Part of a small language model's weights.
Size: 8 layers, width 256, vocabulary 8192.
Architecture: rotary positions, no biases in attention or MLP, tied embeddings.
Training: a variant of SOAP for these matrices, 716M tokens, 2319 steps.
Each number is 128 + 32 x the weight over its row's rms, rounded and kept within 0 to 255. Layers, rows and columns count from 0. The size above them is the row's rms in percent of the matrix's.

# layer 3 MLP gate, 1344x256, rms 0.0741, rows 753-769, columns 192-255
size [ 87  98 100  91 106  99  98 103 108 109  95 102 100  96  99 108 104]
[[ 97 133 123 149 146 129 171  83  97  96 110 115 100 108 129 165 202 117 102  84 103 121  95 205 160 195 124 106 118 137 205  87 141 141  98 136 192 143 196 135 136 130 130 139 117 101  63  93 191 204 164 162 129 145 111 184 184 164  85 167 135 162 165 126]
 [165 108  26  89 144 145 114 117 136 137 151 151 140 143 142 161 157 123 116 133  95  86 111 156 138  76 100 126 150 135 118 174 156  92 118  88 180 151 105  79 155 134 150 109 147 155  92 111 151  69 138  92 197  81  88 201 140  98 177 130 183 149 176 113]
 [117 116 123 147 112 107 108 139 192 189 105 199 101 165 175 175 124 159 111 120 119  95 164 127 131 119  82 140  94  75 211 118  56 126 133 154  68 112 168 122 140 120 110  76 117 113 149 158 162 137 100 129 117 150 158 112 130  84 115 155  89 143 137  77]
 [ 83 118  83  61  72  85 148  73 158 126 106 128 176 166 123 135 105 140 149 120  73 113 134 159 180 102  92 134 202  93 145 177  87  99 149 145 164 138 130 182 166 129 107  95 151  98 177 109 182 119  93  72  64  84 133 149  75 130 152 163 135 135  92 116]
 [103 124  80 100 139  82 143 132 132  73  54 148 115  81 110 133 173 108 131 144 151  91 168 141 122 130 134 127  72 110 135 108  80 124  97 139  81 104 130 152 122  86 103 144 144 174 119 163 131 106 163 190 110 119  72 135 144  82 143 141 112 121 133 147]
 [114 137  84 134 122  96 146 131 147 102  93 163 104 133 107 174 108 133  87 148 126  61  71 133  88 132 120 147 130  95 153 142  83  68 136 117 142 158 143 111 131 138 115 111 124  92  97 128 153  98 135 142 123 154 234 190 117 107 183 164 119 129  71 139]
 [139 159 119 175 113 178 127 109 167 101 141 155 159 150 189 108  98 121  94 128 122  57 200 100 117 147 137 154  87 143 171 122 106  76 149  94 132 107 145 107 109  97 136 118 150 159 133 152 120 119 111 222 157 183 100 137  97 161  88  99 103  93 119 136]
 [131 160  95  64 157  88  81 122 164 174  88 123 146  92 170 123 115 129 114  54 112 148 118  74 175  84 129  76 181 173 113 138 175 129 143  97 103 140 217 102 142  93 141 128 141  90  53 189 138 166  58 106 148 110 159 175 155  79  83 157 170 136 125 118]
 [142 150 184  77 104 193 107 143 116 161 212  93 135 132 128 160 109 207 118 102 152 144 113 120 169  32 129 110 142 117  94 110 110 131 145 137  63 134  88 110 150 125  89 102 137 160 143 130  90 179 163  69 154 164  71 134  65  77 117 153 150 164 175 164]
 [119 134 145 167 123  90  94 130  57  65   7 138 136 134 134 135 136 132 126 165 169  94 149 205 128 180 109 179 173 179 148 132 149  82 120 122 131 159 145 148 138 111 140 151  84  94 128 126 112 159  84 130 111 150 152 120  85 165 166 127 146 111 126 130]
 [110  97 142 182 110  60 124  85 132 146  80 109  98 113 179 174 156 122  45 103 180 113  80 107 139 121 123  95 129 161  91 111  99 170 154 138 121 154 181 127  99 141  98 101 117 140  62 107 123 113 163 129 106 112 138 102 186 137 133 167 110  91 146 170]
 [103 147 111 157 187 185 115 146 137 122 107 115 114 129 151 113 132 172 137  93 117 125 132 152 134 112 138 108  98 160 178 166 121 170 168 145 191 146 132  94 181 138 153 126 148 108 157 160 176 162  91 131 139 139 145 118 130  92  90 106  45 140 136 101]
 [135 102  66 114 162 133 147 171 124 106 149 118 148 127 118 148 110 171 155 158 138 108  92 168 152 111  97  95 150 153 111 138 114 154 153 120 108 181  78 118 108 159 217 134 101  86 158 112 206 172 103 161 118 163 115 160 135 119 114 164 143 122 186  99]
 [151 108 105 121 149 167 110 133  89 133 140 116 175 126  95 135 105 141 126 102 141  85 122 102  21 127 133 136 202 139 166 151  66 143 138 150 158 127 154  75 112 167 138  78 143 189 140 106 143 118  93 167 125 152 132  77 148 121 142  96 124 171  84 130]
 [ 63 117 111 130 115 171 165 103 133 145 155 198 109 104 122 143 123 138 144 129 148 172 182 126 131  90  94 144 163  79 105 154 104 121 180 158 150 163 156 115 102 126 130  90 138  87 192 140 117 175 120 116 101 125  74 102 125 124  98 133 149  91 123 158]
 [211 162 108 137 208 158 153  58 153  78 131 147 179 129 121 113 130 176 148 116 101 106  81 113 124 132 116 161  82 100 142 150 137 139 155  67  76 155 124 121 157 140 141 158 164 109 156 133 113 149 103 138 142 191 105 137 127 115 158 140 130 124 119 180]
 [126 167 102  96 150  95 184 109 163  99 131 159 155 119 110 144  99 139 157 106 121 148 104  86 163 196 121 128  55  99 142 122 144  45 174 134  68 165 129 109 124 138 176 107 135 171 100 180 123 126  66 125  71 137 116  89 173 141 107 172 103 139 139 168]]
# layer 3 MLP up, 1344x256, rms 0.0757, rows 753-768, columns 192-255
size [ 89 110 109  98 114 101 107 113 111 105  94  95  98  96  97  98]
[[135 139 131 118 104 195  98 139 115  78  82 122 131  76  83 102 174 110 142 175 117 157  59 133 149 114 137 126 212 196  98  91  72 114 118 140 185  99 153 108 126 141 138 143 152 170 114 101 158 132  89 161 157  91  63 149 154  82 136 152  86 148 157 123]
 [125 117 107  96 173 103 102 116 134 175 128 184 128 131 108 174 145  74 132 209 156 117 128  98 120  49 123 156 114 113 133 155 156  90 143 148 111 202 119  95 108 152 102  68 135 114 111 128 164 146 109 137 114  86 122 198 147 137 148 156 220 113 139 128]
 [146 136 144 110 120 204 125 150 158 196 121 141  80  95 144 136 169 157 123 102 140 110 118 170 120 182  38  84 169 152 223 121  34 148 122 163 128 157 187 141 130 121 121 106 187 100 171 188 165 127  99 163 154 132 134 122  91 127 171 173 157 140  74 122]
 [158 156  84 123 122 163  68 191 106 132 127 137 165 113 136 140 136 130  87 109 193  84 115 154 123  88 134  91 125  94 145 145 158 121 117 130  49 130 155 106 152 127 164 145 129 162 116 127 110 153 132 111 155 150 143 105 120  63 136 108 126 125 118 150]
 [105  90 134 107 111 137 118 116 109 114 142 114 146 109 140 136 118 157 102  58 145 126 134 168 189 111 160 195 146 126 114 147 110 130 122  78 150  93 156  59 136 142 103 108 132  93 138 104 112 144 126 135 135  85 133 151  97 109 129 148 165 133 133 147]
 [103  97 139 121 116 130 105 131 164 135 169  93  99  90 120 127 131 101 126 114 151 148 187 134 148  80  69  84  88 103 149 142 163 139 136 152 106 166 130 125 116 174  94 102 159 143 155 116 134 160 142 166 177 103  97  78 142 103  55 158 140 103 106 106]
 [189 196 141 121 136  74 166 116  68 148 103 130  95 136  78 133 205 123  84 146 128  91 176 148 104 112 118  63 117 139  94  85 112  85 146 128  79 138  92 150 131 124 125 166 248 143 122  98 130 129  82 198 183 136 117 123 119 170  94 141 147 133 197 115]
 [ 85  82 142  96 106  84 111 170 109 145 114 108 118 107 113 144 128 166  88 157 163 113  86  79 123  81  55  78 201 152 173 147 116 126 119 155  70 131  76 121  64 184 142  77 183 164 138 164 104  77 103 111 144 141  89 106 138 130 130 130 121 162  78  70]
 [151  91 148 168 154  66 100 154 127 131 111 167 134  87  78 126 131 121 130 140 182 220 151 136 135 161  98 166 155 137 161  59 186 132 117 139 121 195 185 121 143  90 122 144 149 104 134 107  97 149 153 159 154 113 194 164  95 142 173 105 157  82  83 132]
 [ 69 122 184  63 112  69  96 127 169 133 131 125 144  99 128 149 132 117 139 131 145 119  92 114 148 119 127 138 138 130  78 103 138  77 149 123 111 192  97 178 139 157 154 109 128 144  66 117 154 121 158  91 117 109 159 134 139 140 158  78 168  93  99 182]
 [106 107  89 110 112 127 100 139 162 105 128 185 121 184 120  64 107 146 144  96  92 147 143 103 152 124 180 100 116 105 103 224 126 103 156 145 193 113 153 121 130  98 171 103 171 164 170 124  71 188  91 121 105 149 146 114  99 167 152 139 110 169  96  83]
 [146  89 167 160 198  86  70 112 146 162 104 166 110 100 117 117 124  88 116 154  77 131 105 123 149 100 135 140  79 192 172 128 175 171  88 124 167 111 126 143 154 125 153 156 172  96 116  70 151 102 172 147 152 126 171 126  79 146 107 122 109  96 129 172]
 [ 94 128 113 163 125 152 173 102  39 122 168 133 159 143 118 168  99 151 150 101  87 140 156 146 128 132 134 121 117 120 119  71 187 120  88  98 143 142 150 130 157 123 128  94 167  77 121 111 106 139 175 107 139 170 158 100 112 162 162 126  68 142 146  99]
 [124  84 126 147 128  97 100 112 123 110 110 113 141 168  91  97 139 107 139 128 120 131 190 112  88  76 115  94 117 156  80 174 128 131 171 115 141 125 174 161 180  89 166 157 144 139  82 113 198 124 137  91 119  51 106 168 107 138 186 170 134 106  83 164]
 [ 89 100 134 117 136 205 131 122 103 112 115 176 129 141 157 156 126 155 161 160 114 136 147  99  29 113  88 107  95 154 155 150 170 124 105 117 101  60  92 224 128  68  78 128 144 122 114 184 119 152 139 148  69 118 102 147 115 175  61 183 138 124  80 122]
 [128 137  77 135 135 116 121 133 156 128 161 200 132 140  99 142 122 149 182 129  75 122 138 168 148 111 135 116  96 141 127 140 147 167 154 114 118 120  82 125 119 134  86 182  83  92 175 171 135 167 150 105  89 158 133 115 145 114 115 140 144 158 108 126]]
# layer 3 MLP down (transposed), 1344x256, rms 0.0652, rows 753-768, columns 192-255
size [ 86 103 108  97 103  96 111 103 114 109  92 100  96  98  98 109]
[[131 108 149 111 138  71 141 109 141 187 154 144 105 153 138 132 143 170 115 103 146 101 192 103 111 100 131 143  78  73 149 137 166 184 158 106  93 167 130 139 152 144 101 103  94  85 135 166 120  74 182  69 143 184 187 126 132 197 153 113 141 104  76 157]
 [100 115 184  99 180 123 154 107 132 158 168 151 140 143  49 126 113 163 105 146 180 134 184 184 112 115 138  79  88 154  90 203 135 126 118 156 137 148 127 135  92 170  63  87 133 132 158 130 177 109 124 186  41 131 140 136 132 147  82 121 203  74  70  89]
 [176  82 198 105  81 111 138 158 113  85 142 103  75  84 132 140 105 136 124 153  54 174  50 167 127 159 148 107 136 163 115 130 188  78 112 117 119 143  69 139  90 110 189 169 153  83 116 166  98 105 164  87 128 113 130 120 154 114 125 167 139 125  86 139]
 [ 39 163  96 161 178 138 109 159 108 168 152 148 103 206  92 107  90  68 150 139  87 105 147 126 125 152 116  97 151 149 120  95 108 136 173 139 105 135 188 105 184 173  64  86 129 189  85 205  99 126  79 132 117 160 151 129 188 136  87 131  88  87 146  68]
 [ 63 149  89 181 124 155  87 181 105 129 141 118  81 158 135 110 119 116 141  76 109  99 195  90 128 120 233 116 129 114 166  78 112 114 103 102  86 138 118 113 150  78 118 137 105 108 111 103  85 137  85  96 141 144 148 146 153 126  88 143 112 135 162  94]
 [111 132 182  65 103 100 127 154  91  96 130 122 107 146 117 109 129  71  52 138 125 109  85  87 163 117 142 120 105 102 134 163  90 112 143 112 189 158  94  93  60 185 122 119 163  96 130 119 124 132 150 100 166 146 207 201 106 105 183 123 144 178  68 119]
 [197  72  85  77  82 114 155 135 101 133  98  41 157  69  91 165 122 144 155 118 125 146 104 187 144  76  76 124 146 120 137  91 152 121  77 138 109 159 139 132 116 133 146 185 117 110 128 139 173 101 123 126 141 108 109 130 132 158 160 197 156 179  99  98]
 [125 144 131 115 113 113 119 120 128 122 157 134  63 170  82 108 151  84  88 133 140 137 108 118  65 160  75 165  98 131 158 110 100 106 129 184 123  48  86 108 115 139  97 166 126 163 115  74  84 121 130 147 164 113 133 141 114 132 155  72 157  74 114 138]
 [ 94  98 115 109  73 184  84 158  99 155 196 171 151 104 149 185  96 123  92 131 163 102 111  79 151 147  72 136  78 143 185 131 113 144 136 219 151  93  88 198 121 108 146 123 134 167 119 169 117 141 127 100  70 107 135 142 168 161  76 149  80 163  94 127]
 [149 139 132  52  92 131 141 109 199 148 200 136 150 116  92 112 127 159 154 164 147 115  61 142 136 123 193 123 193 101 155  73 134 163 164  86 115  58 105 154  92 134 156 121 143 151 132 151 117 106 101 159 138  66 135 177 163  57 122 168 132 165 136 146]
 [121 130 154 140 151 112 180 163 137 158 148  41 170 120 142 182 156 122  62 148 169 120  83 106  99 151 130 113 151 143 146  81 116 127 111 102  75 151 131 172 152 166 121 145  63  69  81 132 217 124 150 102 170 122 149 126 198  92 110 121 162 126 169 136]
 [122 146  88 117 103 151  73 101 139 114 129 141 188 114 170 118  36 151 118 102 155 150  87 122 174 115 135  82 154 127 121 169 120 136 137 114 104 120 111 138 159 129 166  89  70  99 155 113 102 138  60 109 129 166  98 108 185 101 129 130 172 162 164 134]
 [157  88 158 110 114 148  64 168 197 138 123  96  74 117 139 135 143 139 119 149 159  98 121 107 144  90 117 122 156 112 163 141 105 133 142 172 126 107  68  63  92 138 176 119 141 166 144 115 137 103  67 182 144  84  82  88 127  99 135 105  97 116 146 117]
 [121 142  86 131 100 166 137 130  88 133 166  95 107 122 185 105 111 148  96 133 143 144  97 146 191 138 146  96 159 179 139 134 167 101  93 186 103 155 158 129 114 166 143 100  78 132 169 140 146 143  91 197 125 153 151 118 155 107  71 130 120 108 165 113]
 [151 156  97 112 117 149 108 125 156 141 147 128  83  67 105 115 141  93 123 140 126 140 224  73 143 124 180 213 176 127 137  86 129 113 143 128 167 188 138  66 152 110 138 138 116 167 144 138 179 113 113 163 160 106 135 108 154  94 159  82 144  88 144 112]
 [141  80 148 135 153 158 100  80  95 141  96 136 163 139 151 121 172 189 166 116 146 171 127 131 153 116 174 131 159 112 151 119 213  93  50 119 164 110 185 157 152 142 156 144 145 160 117 136 110  72 157 106 111  80 130 155 113 138 129 144 116  89 132 162]]